Part of a small language model's weights.
Size: 20 layers, 6 heads of 32, MLP 512 SwiGLU, vocabulary 2878, 9.99M parameters.
Architecture: RMSNorm before each block, rotary positions.
Training: a variant of SOAP for these matrices, 213M tokens, 6489 steps.
Each number is 200 + 30 x the weight over its row's rms, rounded and kept within 0 to 999. Layers, rows and columns count from 0. The size before them is the row's rms in percent of the matrix's.

# layer 6 attention value, 192x192, rms 0.072, rows 2-31, columns 0-95
122,166,207,202,174,213,185,170,210,185,172,206,191,215,201,248,223,218,261,200,196,190,215,200,177,217,214,174,198,207,197,223,267,145,196,180,199,199,149,206,200,222,213,152,199,224,197,229,155,223,238,176,190,226,169,179,236,204,183,204,131,175,244,210,261,219,162,206,199,173,179,141,267,148,309,141,157,193,160,189,236,175,169,191,216,172,230,162,183,203,169,220,178,221,226,202,239
123,192,160,185,219,214,223,204,215,198,187,231,204,146,197,268,182,230,214,197,204,239,235,157,199,240,200,236,182,255,169,174,241,225,212,216,174,110,222,172,236,170,234,213,198,223,247,169,220,200,215,239,240,190,193,219,177,115,214,228,193,175,202,241,176,225,216,212,220,180,210,175,211,175,202,213,219,216,179,198,170,272,175,188,174,165,156,266,219,147,199,244,190,233,99,234,213
141,243,165,201,210,262,211,142,153,253,220,264,196,204,162,178,185,181,169,199,244,154,161,179,182,197,194,248,203,182,188,201,231,212,184,278,167,204,172,230,168,191,211,210,208,219,226,149,159,178,170,265,191,163,223,210,165,184,221,176,227,206,181,160,160,244,157,249,214,226,221,241,136,250,177,196,187,155,188,197,212,233,243,193,200,176,209,220,172,191,238,211,237,164,233,202,184
124,192,181,196,174,198,179,209,201,164,250,197,258,165,212,178,204,245,172,225,191,217,214,212,218,198,122,197,155,172,212,215,162,185,231,199,268,223,181,212,211,156,267,212,208,201,247,193,175,208,163,188,148,183,215,185,201,217,229,203,159,190,234,250,221,220,161,154,222,155,201,246,212,208,170,240,254,118,202,229,203,171,226,224,165,246,172,158,188,160,173,216,199,184,151,189,210
135,200,214,210,178,165,210,214,251,183,153,165,184,203,251,214,203,190,223,194,110,203,218,167,234,221,179,164,205,221,180,186,176,237,164,222,217,135,221,196,178,210,237,197,234,157,208,222,190,234,205,144,202,148,218,177,216,183,152,186,167,206,228,213,223,141,216,185,233,186,206,231,209,175,267,166,197,198,167,187,210,167,151,179,196,160,189,233,220,233,176,219,184,188,285,221,171
114,204,182,133,176,236,227,210,238,200,176,160,172,258,199,238,185,271,200,226,187,226,229,192,178,157,155,217,170,185,226,182,218,200,146,183,228,206,207,225,195,203,218,228,158,174,194,180,215,214,228,176,220,217,181,169,213,173,198,215,261,200,218,228,231,265,235,257,182,148,160,177,163,165,175,174,186,215,186,163,226,240,173,250,197,202,197,180,205,204,175,181,209,211,162,225,169
133,200,203,215,192,162,203,186,221,221,142,240,209,210,158,139,213,161,164,172,246,197,221,132,184,214,181,190,180,195,155,217,139,216,187,213,117,186,251,218,204,192,193,202,186,121,236,231,211,244,222,224,167,250,236,204,250,198,229,147,220,254,156,201,171,210,200,165,141,215,230,246,190,231,193,154,241,127,146,149,191,211,227,152,236,186,219,166,182,225,181,207,207,230,175,157,180
129,251,234,251,247,180,198,197,214,160,183,227,212,173,204,223,193,167,194,183,197,244,125,233,178,219,198,242,196,143,212,218,166,226,211,269,223,196,176,181,217,244,183,158,230,169,241,155,245,189,145,222,170,231,231,186,228,178,219,167,235,240,180,200,180,132,212,180,236,166,163,219,194,207,237,178,170,212,228,216,231,222,232,236,226,150,173,170,166,207,219,192,203,198,195,140,167
111,259,203,228,164,205,274,236,208,207,184,231,188,233,227,176,223,240,241,150,212,181,193,185,164,179,201,254,159,215,138,144,234,206,122,184,230,252,202,194,210,208,186,199,185,241,231,173,261,167,225,255,155,158,177,155,245,159,205,189,183,180,256,233,185,227,214,199,169,207,224,188,179,162,241,181,219,225,192,153,217,186,145,205,166,219,220,191,152,196,157,197,229,193,155,237,167
126,197,157,235,198,229,189,215,174,203,186,180,237,172,195,194,163,180,209,141,259,174,214,204,217,191,258,174,135,229,199,243,155,207,186,216,231,238,219,179,174,161,208,240,194,187,173,237,190,210,227,184,222,197,215,195,240,176,211,236,194,191,214,228,192,217,210,189,170,275,219,197,224,198,178,159,211,171,248,208,226,174,243,169,200,218,237,159,249,195,243,154,155,185,231,195,179
123,193,269,210,182,197,243,232,248,201,232,175,186,187,209,228,235,236,234,184,203,183,202,231,151,242,170,229,240,168,196,158,212,196,170,211,246,209,149,187,185,217,180,180,159,231,148,192,248,248,181,161,194,228,245,199,212,164,158,190,183,184,203,218,138,254,166,205,236,151,252,197,218,184,187,129,240,191,178,198,211,229,217,206,193,222,228,188,221,215,197,257,201,211,215,218,230
120,161,218,186,170,175,185,216,267,194,187,208,206,181,215,189,112,193,166,186,217,162,204,199,170,283,159,238,166,193,186,139,219,203,199,215,246,206,248,239,218,171,193,171,235,213,211,195,229,217,218,174,253,266,227,220,185,201,190,214,190,170,208,211,189,252,238,175,214,182,166,227,200,197,217,130,230,233,191,188,172,170,237,206,197,210,200,188,177,226,209,210,254,164,219,193,202
116,190,176,174,247,160,259,218,210,206,225,159,188,205,228,260,204,229,212,226,216,204,170,268,244,200,213,191,161,187,213,207,166,243,181,194,226,237,216,241,249,174,242,198,204,216,194,171,172,194,197,202,187,237,182,222,260,174,214,180,109,173,207,213,205,165,172,217,203,260,141,169,230,211,222,214,195,163,225,263,192,232,158,149,143,215,268,133,212,247,204,220,217,240,228,208,135
128,210,199,209,197,288,195,171,228,190,206,193,176,189,213,186,238,189,199,186,178,220,203,207,250,199,159,170,208,199,139,176,136,153,258,183,199,217,260,201,244,191,215,213,254,151,243,219,205,192,203,197,293,245,182,224,280,181,204,200,171,195,197,185,184,237,207,183,239,181,182,220,192,231,184,205,213,205,198,198,127,209,237,180,254,172,151,210,197,169,230,203,235,216,178,220,195
128,192,191,147,151,178,236,187,129,220,208,268,237,202,171,254,210,219,196,237,187,204,215,171,211,136,244,205,185,231,243,180,196,207,247,132,202,214,248,264,192,167,189,259,226,215,201,174,191,163,213,206,187,228,231,187,217,225,220,188,187,154,169,195,155,229,226,206,176,218,195,199,144,195,214,206,193,198,249,201,205,167,189,237,241,192,218,150,258,229,187,152,238,226,185,193,196
125,186,190,232,174,227,181,228,197,260,187,195,171,307,266,202,188,221,205,226,200,183,197,163,188,172,190,212,208,177,191,199,200,210,242,201,120,217,242,200,222,218,224,213,201,162,176,212,270,179,164,182,182,233,166,211,225,177,197,141,172,199,203,160,222,179,199,184,235,241,182,197,207,202,228,235,162,195,233,212,195,215,203,183,171,195,201,212,214,127,240,218,175,189,209,230,205
112,191,210,231,220,253,170,187,211,268,230,190,171,250,180,231,201,222,224,195,143,220,248,234,195,184,157,183,187,204,230,193,222,194,169,234,242,186,201,191,204,161,213,218,224,255,236,246,198,128,231,162,229,168,187,147,199,151,242,207,193,163,239,257,229,225,245,248,210,175,171,212,223,209,171,232,195,167,239,237,215,186,200,238,224,191,201,217,255,233,193,239,216,256,134,213,165
126,156,177,208,208,191,173,202,218,223,198,200,183,192,185,169,194,198,244,265,178,215,142,179,235,228,180,181,221,217,196,240,157,228,258,237,120,234,231,172,200,234,220,193,211,149,146,209,216,158,186,198,184,192,214,194,237,207,226,236,220,207,223,205,220,198,252,176,134,226,154,133,171,219,207,200,202,156,211,226,174,198,230,163,237,165,202,215,258,183,224,158,219,133,176,215,230
139,151,138,211,211,170,206,138,199,204,148,182,244,210,206,183,248,202,224,198,252,131,230,208,165,193,209,179,179,183,141,200,206,230,168,192,205,235,213,231,148,286,172,219,206,152,180,225,196,185,196,167,180,218,227,231,212,231,197,167,228,183,209,182,205,191,198,187,171,275,161,219,190,226,185,183,174,184,245,211,181,226,218,179,220,248,228,145,171,263,222,204,201,191,225,181,228
122,203,158,185,188,156,232,249,198,219,160,222,231,143,254,199,191,135,173,210,191,223,197,227,211,191,191,218,182,192,207,225,203,207,236,210,180,227,238,222,174,174,188,230,232,223,194,232,194,179,196,225,278,220,217,188,232,156,250,156,193,237,185,167,251,177,195,184,247,206,202,230,182,148,167,125,182,211,187,204,159,216,165,202,149,191,211,140,225,232,205,164,254,176,204,200,194
121,229,206,230,196,246,181,224,253,221,205,132,150,233,209,227,236,196,210,223,205,216,240,202,224,161,135,191,199,218,182,239,170,221,181,207,183,176,220,227,184,194,223,189,191,251,191,192,191,237,196,216,230,160,187,194,202,257,219,260,271,244,242,186,168,167,245,191,221,214,253,223,197,204,210,208,170,245,246,218,209,202,164,238,200,225,180,179,244,171,217,226,188,225,182,217,174
115,223,223,159,208,92,201,239,198,214,182,181,148,225,282,185,209,173,206,133,231,191,243,238,218,179,193,199,173,174,191,171,185,158,159,210,205,197,220,184,232,202,199,225,208,175,195,156,207,208,252,145,237,192,204,187,179,223,208,156,239,230,166,225,191,220,181,218,191,231,211,211,184,209,232,192,172,169,206,213,187,181,214,237,240,271,228,169,162,198,201,173,199,217,202,236,160
123,179,170,189,244,210,265,216,188,180,200,159,180,158,205,241,210,167,175,222,182,223,207,225,239,176,156,168,224,202,154,220,190,208,243,208,211,163,211,184,242,178,197,143,230,190,209,226,188,216,164,226,191,194,275,219,258,214,220,252,197,173,191,202,253,215,191,207,224,167,229,121,204,184,223,166,203,246,212,169,213,188,214,193,207,170,188,202,187,174,157,188,252,179,204,200,261
104,237,234,256,223,220,199,283,208,177,172,209,201,212,169,207,142,218,205,235,306,211,218,241,154,209,193,219,187,195,233,135,202,207,164,215,213,214,280,231,200,224,189,199,184,180,191,186,200,181,166,193,184,152,228,186,243,215,206,227,231,237,168,191,239,165,196,210,250,241,184,164,212,204,210,231,182,204,235,211,154,167,193,213,262,223,187,140,216,245,233,220,184,206,185,195,157
116,172,207,187,174,148,167,180,152,185,167,208,227,205,203,205,146,175,194,200,227,231,167,191,174,212,222,242,224,183,173,199,210,204,159,199,158,210,162,168,200,276,163,233,243,177,227,172,238,209,209,204,144,196,173,197,213,223,231,131,166,237,194,179,165,112,195,172,166,203,240,159,220,201,186,212,218,208,187,198,211,190,262,195,187,165,239,189,161,218,204,154,249,233,225,173,198
124,207,159,149,164,172,168,219,201,254,224,193,200,176,220,179,183,254,210,107,207,175,209,181,183,189,166,225,216,160,134,228,267,207,177,174,180,233,170,255,184,192,237,160,167,223,213,187,190,188,221,195,193,248,181,302,182,171,169,209,189,192,188,267,240,157,172,179,223,177,242,194,196,182,210,190,243,260,215,177,171,161,219,181,204,234,204,167,207,224,252,202,190,205,242,191,220
122,161,220,164,200,191,243,154,218,220,190,214,189,244,166,292,243,249,186,205,236,193,136,149,226,205,134,192,232,239,178,211,196,192,198,200,177,218,159,173,182,208,160,222,262,201,180,202,150,227,212,234,149,196,177,170,215,182,179,213,212,207,179,217,184,171,184,197,249,166,254,209,151,197,177,198,168,164,198,175,173,208,152,172,139,250,168,157,238,185,214,154,233,229,192,229,218
126,170,254,235,210,175,201,188,230,192,184,134,204,230,202,233,224,258,180,223,153,189,187,220,172,203,146,243,185,244,180,174,212,172,135,231,181,189,187,199,181,224,199,206,200,218,169,203,202,216,208,215,186,208,208,267,231,177,175,199,245,109,204,206,199,189,222,210,235,232,181,216,237,216,200,197,198,265,154,196,203,187,232,241,187,239,211,187,233,225,186,171,238,198,210,164,209
117,196,206,213,201,168,174,206,141,186,184,163,156,160,203,176,156,175,199,277,201,215,200,239,197,151,201,211,241,292,235,259,233,217,171,167,188,229,223,235,183,208,163,226,217,200,136,195,203,161,188,221,208,204,226,197,212,198,172,242,182,188,198,210,246,154,217,235,141,196,201,144,246,191,195,178,127,182,150,204,168,216,147,234,227,211,186,173,193,226,246,214,208,156,205,182,205
135,218,240,203,228,192,212,221,210,208,167,189,216,196,171,149,178,167,205,207,216,207,165,155,196,139,237,233,235,184,161,177,177,181,246,190,189,236,210,155,218,223,211,218,141,191,208,156,237,225,204,177,204,216,257,164,196,168,174,241,181,223,154,237,114,237,183,242,189,159,242,175,203,200,200,225,174,211,168,209,205,226,200,238,234,174,209,212,214,160,211,174,235,202,146,169,166
# layer 6 attention output (transposed), 192x192, rms 0.129, rows 2-31, columns 0-95
108,209,189,207,211,211,179,152,205,209,183,172,209,169,180,254,181,205,218,222,252,171,199,195,211,188,238,222,206,199,174,222,121,188,176,230,160,200,202,184,230,207,196,159,246,146,188,216,223,176,214,175,219,154,206,244,194,198,161,190,209,187,276,199,237,216,184,238,200,231,222,217,258,234,184,154,214,183,236,165,209,191,221,173,226,226,251,200,202,208,201,170,194,145,253,181,223
111,233,221,275,196,197,183,227,162,186,124,220,193,198,216,191,232,206,224,189,257,212,180,232,180,211,235,223,191,193,173,222,185,195,173,212,201,228,113,208,228,188,192,224,183,160,185,179,178,180,201,162,186,250,202,219,168,224,169,224,173,217,184,156,190,209,159,217,234,245,209,269,194,230,171,209,223,187,167,177,187,199,196,181,223,187,200,143,186,174,193,219,229,245,203,173,194
116,197,204,193,190,176,217,247,192,192,242,179,189,191,197,230,257,219,238,168,211,190,202,225,228,217,194,212,195,238,186,229,201,199,226,204,192,174,187,223,256,227,177,221,244,228,208,203,160,203,211,171,226,257,163,185,270,239,241,164,202,196,211,216,213,162,218,122,173,183,160,237,163,218,187,217,216,183,207,164,227,234,231,246,207,210,189,210,179,214,125,201,141,178,179,184,171
109,176,177,197,205,193,213,209,228,230,196,183,180,219,222,217,182,158,222,163,234,201,240,201,186,215,226,183,221,139,188,191,192,247,224,219,163,219,208,218,211,120,197,155,173,224,198,180,250,209,214,230,173,241,293,203,215,229,248,177,180,171,176,192,185,161,219,236,208,188,114,173,181,161,231,251,175,204,135,230,215,256,167,180,205,158,259,201,192,181,211,201,152,141,194,191,174
114,184,197,159,194,160,215,217,199,234,185,207,180,144,180,152,166,214,134,191,296,210,214,211,154,185,191,223,193,170,214,191,209,208,209,162,201,202,197,169,158,190,191,233,189,226,205,234,190,262,241,261,194,218,233,199,169,152,253,241,194,154,258,162,215,277,205,207,213,180,222,255,225,196,234,191,209,166,206,171,202,155,204,201,227,219,175,194,171,196,227,163,200,203,233,160,196
105,172,201,185,200,182,167,150,179,253,246,222,183,212,202,158,181,174,171,253,228,186,222,228,146,211,200,213,192,223,197,196,167,240,207,165,140,236,174,215,161,160,258,203,198,208,205,176,220,247,211,140,169,203,230,202,229,242,168,196,221,170,160,146,183,142,203,209,187,239,222,202,221,241,223,224,224,174,244,186,168,220,213,202,209,186,171,207,235,195,200,188,222,249,226,199,257
117,154,242,197,192,257,187,201,192,208,158,211,236,192,211,138,235,168,182,183,210,151,154,210,260,144,232,206,158,187,228,215,194,194,212,202,213,206,243,182,192,178,269,248,230,203,236,207,151,199,209,250,229,271,181,168,210,179,200,194,154,229,218,191,194,219,203,189,198,163,196,232,237,202,189,197,140,241,183,189,248,277,182,180,195,231,186,181,242,198,179,206,175,199,176,182,210
109,172,217,204,180,184,174,227,199,175,240,215,233,205,145,157,192,235,214,187,252,158,208,256,263,144,203,227,169,175,199,192,194,215,213,164,195,163,249,162,225,187,231,194,206,249,171,170,168,213,151,260,226,165,178,178,165,248,228,261,226,199,238,187,223,200,140,209,239,216,192,263,172,185,186,220,188,187,212,206,181,180,185,190,193,240,214,255,217,215,247,185,212,190,201,135,191
102,230,147,177,203,264,192,235,227,269,210,220,152,139,253,206,273,185,133,165,235,242,137,223,121,170,178,215,209,209,194,204,234,185,230,199,214,211,197,164,199,184,193,221,149,198,213,187,201,181,205,171,148,211,165,212,165,238,181,142,217,172,181,201,173,187,190,240,146,238,187,201,190,204,212,187,161,200,260,246,246,237,214,212,252,244,209,220,158,211,223,196,231,212,206,181,234
114,209,185,260,190,231,247,174,186,205,228,185,242,222,235,223,205,183,208,218,181,212,156,205,240,167,181,153,190,194,206,161,163,201,205,204,220,187,213,158,230,244,214,207,168,194,257,206,231,253,261,198,228,200,190,150,204,194,193,190,161,187,148,227,180,205,203,266,149,176,156,197,218,206,197,125,181,208,162,200,210,180,182,215,168,187,210,262,270,222,175,242,216,218,211,152,204
109,201,230,120,242,182,203,211,236,193,191,203,190,225,187,256,193,167,125,224,197,203,180,149,210,134,173,249,169,191,187,215,227,201,161,226,212,148,210,180,184,214,185,155,181,249,165,172,177,185,275,187,223,151,180,198,180,208,195,189,180,182,195,235,208,157,173,194,205,173,173,189,198,229,238,183,168,167,201,204,216,205,212,178,229,173,190,223,215,195,216,183,134,226,278,182,171
109,205,247,189,191,233,114,187,182,187,206,171,206,187,197,192,160,201,201,252,202,198,151,172,225,157,174,235,285,154,157,202,233,186,243,223,231,190,192,152,263,229,224,170,196,232,179,218,243,231,181,160,213,186,221,238,203,192,241,181,217,198,217,172,215,162,244,159,170,222,177,206,194,211,208,216,192,214,141,208,153,171,226,203,194,165,210,245,215,188,174,199,234,163,212,154,221
108,186,207,204,188,190,226,155,200,146,241,178,191,214,176,197,198,230,203,201,202,182,265,163,134,199,209,185,192,211,184,139,175,200,153,172,291,180,212,210,223,222,243,226,217,164,243,190,196,241,168,145,206,230,197,163,222,185,186,145,207,123,225,210,205,273,134,243,234,212,171,181,163,229,147,198,194,189,175,113,192,241,202,211,219,199,219,206,210,276,195,207,169,176,168,187,195
112,234,162,218,180,275,207,213,164,153,207,188,212,271,191,189,195,228,168,156,203,235,211,177,178,187,190,198,165,217,235,203,163,199,243,211,176,227,205,152,206,242,225,210,171,242,203,247,204,183,209,219,173,170,225,199,197,219,202,185,181,226,267,239,124,180,210,243,203,175,211,204,202,164,211,218,208,237,157,241,206,208,197,175,128,236,239,174,155,215,131,217,153,230,244,205,192
112,168,197,190,240,189,159,225,236,189,284,253,212,198,225,177,209,187,266,170,202,249,183,171,212,211,177,149,261,220,207,189,201,152,172,209,173,197,177,292,178,237,225,210,151,242,189,240,143,201,187,184,233,136,218,220,203,165,138,220,221,203,220,206,220,175,220,245,190,245,194,177,191,174,181,247,150,177,211,213,217,213,160,189,188,161,222,223,196,242,192,210,186,187,209,194,196
112,232,222,234,212,252,241,237,160,183,237,179,185,172,171,219,166,207,208,214,218,196,208,225,207,162,181,194,176,191,147,157,238,211,202,155,200,218,150,166,198,215,190,178,159,163,256,214,188,225,202,214,150,208,182,213,175,259,156,196,206,196,241,171,190,199,250,213,269,135,215,194,185,203,202,160,215,205,188,227,227,170,248,217,253,246,203,146,226,237,161,176,214,187,181,212,239
104,210,214,182,252,196,266,180,195,214,224,192,209,188,211,175,222,189,215,218,221,209,136,207,150,189,151,194,214,157,197,219,181,209,203,234,171,228,209,216,237,201,198,163,157,218,237,192,213,222,173,209,199,216,221,174,213,151,227,212,223,162,187,218,210,214,218,229,208,229,176,182,213,203,213,182,243,165,189,214,188,155,262,167,171,173,257,182,235,205,203,181,182,172,213,252,218
115,215,181,159,149,205,190,217,198,184,182,188,215,211,198,193,176,235,172,188,187,224,174,197,215,271,225,226,155,220,236,191,192,228,179,183,227,180,185,208,212,173,224,212,181,221,201,190,185,281,195,237,228,262,250,211,183,215,155,191,277,190,207,210,242,260,239,205,179,175,153,220,176,173,212,242,160,248,179,194,191,171,221,256,137,205,145,251,163,207,188,174,209,207,209,214,229
115,226,206,164,180,239,218,214,251,207,204,241,249,204,170,190,198,220,193,190,191,205,205,222,172,175,182,159,177,191,209,184,176,124,252,192,224,246,217,207,206,194,146,198,219,174,221,196,185,172,205,221,218,181,184,230,226,183,228,235,180,202,192,211,282,177,212,234,202,206,220,190,219,260,155,186,186,210,138,139,158,199,235,180,181,268,146,229,221,234,194,140,192,237,174,181,171
105,199,207,202,197,192,172,222,150,142,229,219,242,167,196,253,271,184,159,197,214,215,210,153,209,215,234,162,246,215,205,225,211,231,168,110,201,211,200,239,203,181,220,207,191,161,263,237,224,222,214,205,245,192,214,178,144,206,206,172,214,169,218,215,158,201,179,157,176,247,206,201,185,198,229,214,189,186,212,236,131,202,213,180,182,278,163,171,228,233,224,224,176,211,237,165,161
108,199,177,189,190,178,189,206,174,233,140,260,206,188,255,181,187,172,180,226,168,263,229,228,186,204,176,190,241,211,229,245,200,209,256,173,255,188,188,173,179,257,215,203,178,179,219,173,219,206,202,191,181,158,218,184,185,180,181,156,229,238,235,283,199,152,184,179,179,222,206,181,201,223,212,205,206,206,195,193,248,220,226,167,177,276,187,145,188,203,265,204,180,205,181,205,198
106,199,192,202,180,225,208,190,222,228,221,251,145,238,170,237,219,170,194,186,203,226,172,185,229,215,173,182,223,229,225,188,229,226,252,159,217,237,174,246,238,187,188,195,158,215,174,208,221,250,189,196,170,183,172,166,202,212,223,220,245,148,203,209,164,233,231,189,155,206,217,199,258,173,185,237,215,198,183,169,179,167,152,162,218,198,177,195,193,186,155,214,137,197,198,211,193
109,157,214,161,177,187,190,201,225,186,237,262,216,203,165,204,226,194,154,172,183,213,228,256,207,224,248,199,202,196,156,216,184,193,164,228,268,182,199,218,173,161,157,223,252,206,217,210,188,131,233,163,247,204,183,217,181,229,220,229,166,211,201,241,227,170,174,158,210,214,161,154,184,164,198,217,194,211,220,208,225,237,242,195,191,207,195,211,178,232,231,197,193,201,212,229,187
097,140,185,186,143,220,213,164,113,182,241,242,150,188,207,236,188,173,220,200,186,244,243,246,207,185,157,240,209,209,165,215,199,197,243,146,163,196,195,233,228,166,170,191,225,191,185,255,195,213,165,229,211,159,135,253,172,224,211,230,154,225,236,258,186,208,195,209,133,174,117,150,186,211,218,215,194,238,237,232,179,205,207,229,154,231,205,207,239,195,245,203,214,143,196,173,229
110,207,197,192,234,227,221,195,194,221,170,192,261,193,198,163,255,180,195,262,148,169,228,154,201,165,227,135,216,191,214,176,239,140,189,203,224,125,199,215,244,203,199,185,207,182,182,227,150,219,253,232,233,191,166,221,251,165,177,237,238,173,217,126,240,179,233,209,184,162,201,244,221,192,256,170,229,206,213,192,155,176,173,226,266,205,255,201,214,180,207,188,179,210,220,209,226
111,200,193,210,230,241,177,225,235,156,144,238,142,243,208,198,229,206,210,220,257,192,159,190,171,225,157,174,264,189,217,209,168,197,160,206,200,166,182,202,225,167,196,189,209,184,160,225,226,187,207,172,176,208,216,210,222,146,214,163,213,180,165,206,200,214,232,179,209,167,156,200,196,230,187,203,178,193,204,211,230,182,169,215,196,221,202,171,169,234,188,142,181,217,208,151,224
113,193,185,152,214,194,221,212,178,219,191,246,198,202,190,176,192,209,213,196,193,151,235,185,197,170,190,178,170,249,215,172,209,173,228,165,198,213,159,245,134,230,229,208,203,201,204,165,206,197,210,176,220,217,163,217,211,198,171,189,237,205,146,222,207,219,182,169,208,312,228,243,230,191,154,214,162,226,221,273,217,172,204,197,256,192,225,186,146,186,206,213,231,230,214,237,221
115,194,240,189,142,231,243,217,232,214,169,223,227,241,202,127,208,214,215,201,185,182,191,215,161,143,201,208,187,189,186,233,251,200,293,210,251,186,174,196,230,177,232,231,181,168,142,197,186,210,187,171,175,232,236,219,185,125,181,297,192,185,180,213,213,232,197,228,191,219,226,167,227,152,171,175,181,160,247,208,172,186,168,184,217,216,211,220,211,180,256,192,200,219,251,162,204
108,182,188,175,211,249,185,191,171,144,164,187,229,183,229,168,207,210,206,201,178,249,192,187,153,192,225,246,205,206,193,192,192,217,181,204,160,199,191,195,150,117,184,211,247,191,226,193,134,200,131,222,232,186,215,169,201,159,189,156,251,213,184,192,231,237,230,211,232,232,130,171,241,203,217,154,226,199,188,150,175,183,196,174,217,242,195,249,252,187,234,217,199,160,241,241,175
112,250,168,206,198,167,153,195,190,216,186,212,191,220,181,184,257,170,162,176,166,209,217,209,214,145,230,229,200,194,168,262,235,257,193,221,264,194,199,201,207,233,185,242,191,215,187,165,161,130,202,206,197,219,187,218,254,215,182,214,173,233,218,212,190,191,246,216,227,164,186,227,218,213,221,202,147,198,200,181,232,189,168,239,166,163,231,168,265,195,172,239,182,155,275,190,208
# layer 6 attention query, 192x192, rms 0.081, rows 32-38, columns 0-95
102,231,177,204,225,232,246,238,143,158,221,167,196,225,195,172,203,247,189,177,272,193,224,162,184,208,230,231,123,202,174,158,218,245,188,231,185,236,176,246,169,224,169,255,236,149,260,177,240,204,242,246,176,150,178,212,215,194,202,166,186,253,212,212,225,215,186,173,202,214,255,207,203,217,240,185,197,223,225,194,220,166,214,130,177,194,244,199,157,201,197,194,133,179,133,160,236
095,227,171,186,234,238,216,186,193,157,184,169,189,245,206,181,194,272,204,186,203,211,244,245,224,186,212,207,207,173,209,217,207,201,218,178,126,239,185,167,170,175,174,200,227,130,259,182,205,179,197,208,230,186,131,143,192,198,218,169,144,236,189,188,284,200,148,189,177,188,173,220,214,236,206,190,192,215,178,175,176,230,206,221,214,162,208,249,185,157,213,177,208,124,202,263,178
091,190,163,180,207,218,226,221,165,153,211,222,203,205,157,202,163,251,260,261,134,176,252,192,164,198,275,181,156,166,201,185,185,243,186,172,223,207,175,206,212,170,172,224,219,189,176,232,176,212,198,240,198,191,186,210,200,230,201,184,216,182,192,156,241,164,193,209,201,219,177,210,248,175,183,213,236,141,192,247,232,214,148,235,189,245,220,222,232,219,187,191,223,177,187,217,135
086,220,182,215,196,215,161,148,248,239,213,195,169,188,182,204,163,230,186,232,221,189,211,201,229,159,238,221,166,159,204,141,168,192,185,255,204,189,193,249,214,249,171,194,204,177,173,170,202,193,199,189,202,235,176,267,210,213,201,147,149,195,185,266,131,167,217,166,234,215,171,174,236,228,183,183,174,187,193,209,209,147,212,212,160,216,194,215,221,187,223,241,208,187,159,80,145
099,155,273,272,185,211,212,219,185,178,178,213,224,236,213,270,204,197,199,231,173,241,154,185,152,194,247,197,262,191,208,199,199,192,167,229,202,190,223,178,197,195,209,210,197,155,141,183,183,222,171,214,172,199,187,225,156,207,175,216,234,244,212,229,196,207,234,237,281,218,191,212,186,255,214,207,181,221,171,185,201,221,206,204,155,213,223,167,249,224,215,239,198,240,207,200,210
102,141,223,236,224,208,231,152,175,206,217,207,201,193,189,203,120,161,177,246,181,225,249,217,207,256,186,196,196,200,211,202,225,189,195,242,191,195,216,229,187,218,191,142,188,209,221,221,203,176,180,196,228,270,236,201,171,167,195,211,183,179,199,272,192,210,172,191,166,257,194,230,190,208,194,193,215,155,189,220,254,268,195,221,192,157,170,237,189,167,236,185,230,262,190,217,102
095,163,243,193,190,163,182,218,232,172,167,217,238,214,217,228,226,239,209,226,216,195,185,221,180,199,209,154,195,195,205,191,182,213,228,149,179,238,176,214,202,169,259,123,174,234,212,171,154,166,206,188,196,207,234,239,184,220,176,180,271,206,207,256,206,166,181,232,243,185,185,216,180,195,196,205,212,216,149,237,210,209,260,253,166,169,206,188,167,180,189,244,193,226,191,309,183
# layer 6 attention key, 192x192, rms 0.0866, rows 32-37, columns 0-95
097,161,182,164,171,197,177,229,189,139,221,176,165,202,225,260,141,199,207,240,141,214,214,202,202,228,184,171,266,193,217,223,241,225,185,199,216,234,216,182,204,165,240,211,174,134,171,207,228,189,216,194,263,224,184,166,233,193,225,246,223,187,171,162,149,199,178,218,156,182,226,230,184,170,259,263,252,191,183,219,198,250,196,200,181,193,193,211,191,200,182,252,210,239,212,202,166
091,190,200,240,169,144,185,183,219,238,187,224,246,184,171,236,199,185,241,190,156,178,154,169,193,205,189,223,197,161,188,189,173,238,158,182,210,156,184,213,162,196,186,149,208,244,216,213,260,193,212,195,175,207,234,209,244,245,217,162,230,151,207,234,133,182,209,244,188,190,236,224,229,197,177,204,156,155,214,215,185,160,209,234,160,222,186,237,215,199,185,281,138,182,257,155,174
098,187,166,215,195,197,188,219,177,196,192,164,161,189,226,172,193,201,171,180,178,204,250,194,214,233,207,184,157,215,184,163,208,201,164,167,216,167,154,206,198,210,212,254,161,207,224,124,179,280,177,245,191,179,167,149,201,147,218,159,196,227,182,262,150,189,278,163,208,237,192,224,226,168,205,177,245,183,164,203,162,197,155,191,207,205,153,155,214,223,197,193,212,184,172,202,230
098,169,180,227,222,200,157,183,174,174,199,223,198,203,189,141,272,226,148,224,216,136,164,228,158,170,238,186,243,213,237,210,158,210,227,163,199,206,232,166,182,206,211,244,190,170,193,187,210,219,220,170,199,198,230,223,159,173,159,201,269,259,236,220,143,208,193,124,183,217,191,177,245,216,227,193,200,190,190,224,138,177,231,208,185,199,196,192,191,235,236,202,226,213,187,172,184
101,263,155,207,169,151,207,224,191,197,154,213,177,193,172,185,185,205,234,168,175,204,214,173,217,236,240,186,208,242,180,248,236,295,228,178,196,197,177,200,204,184,146,145,190,226,215,175,209,198,179,205,232,255,213,179,132,210,213,199,232,173,231,214,222,213,171,184,177,188,175,178,231,226,211,151,275,174,182,166,205,181,192,205,213,194,142,262,204,238,201,143,170,247,218,191,211
109,171,202,249,243,187,187,215,200,208,159,171,213,227,178,242,196,130,217,277,238,177,161,167,171,206,203,204,195,149,193,181,127,228,157,184,164,230,224,194,184,233,155,200,218,213,241,266,242,177,220,218,197,169,258,222,220,217,246,176,228,238,206,216,173,187,216,201,229,220,196,297,202,166,209,202,170,192,175,149,213,238,200,230,222,211,225,196,166,146,236,203,231,152,185,210,206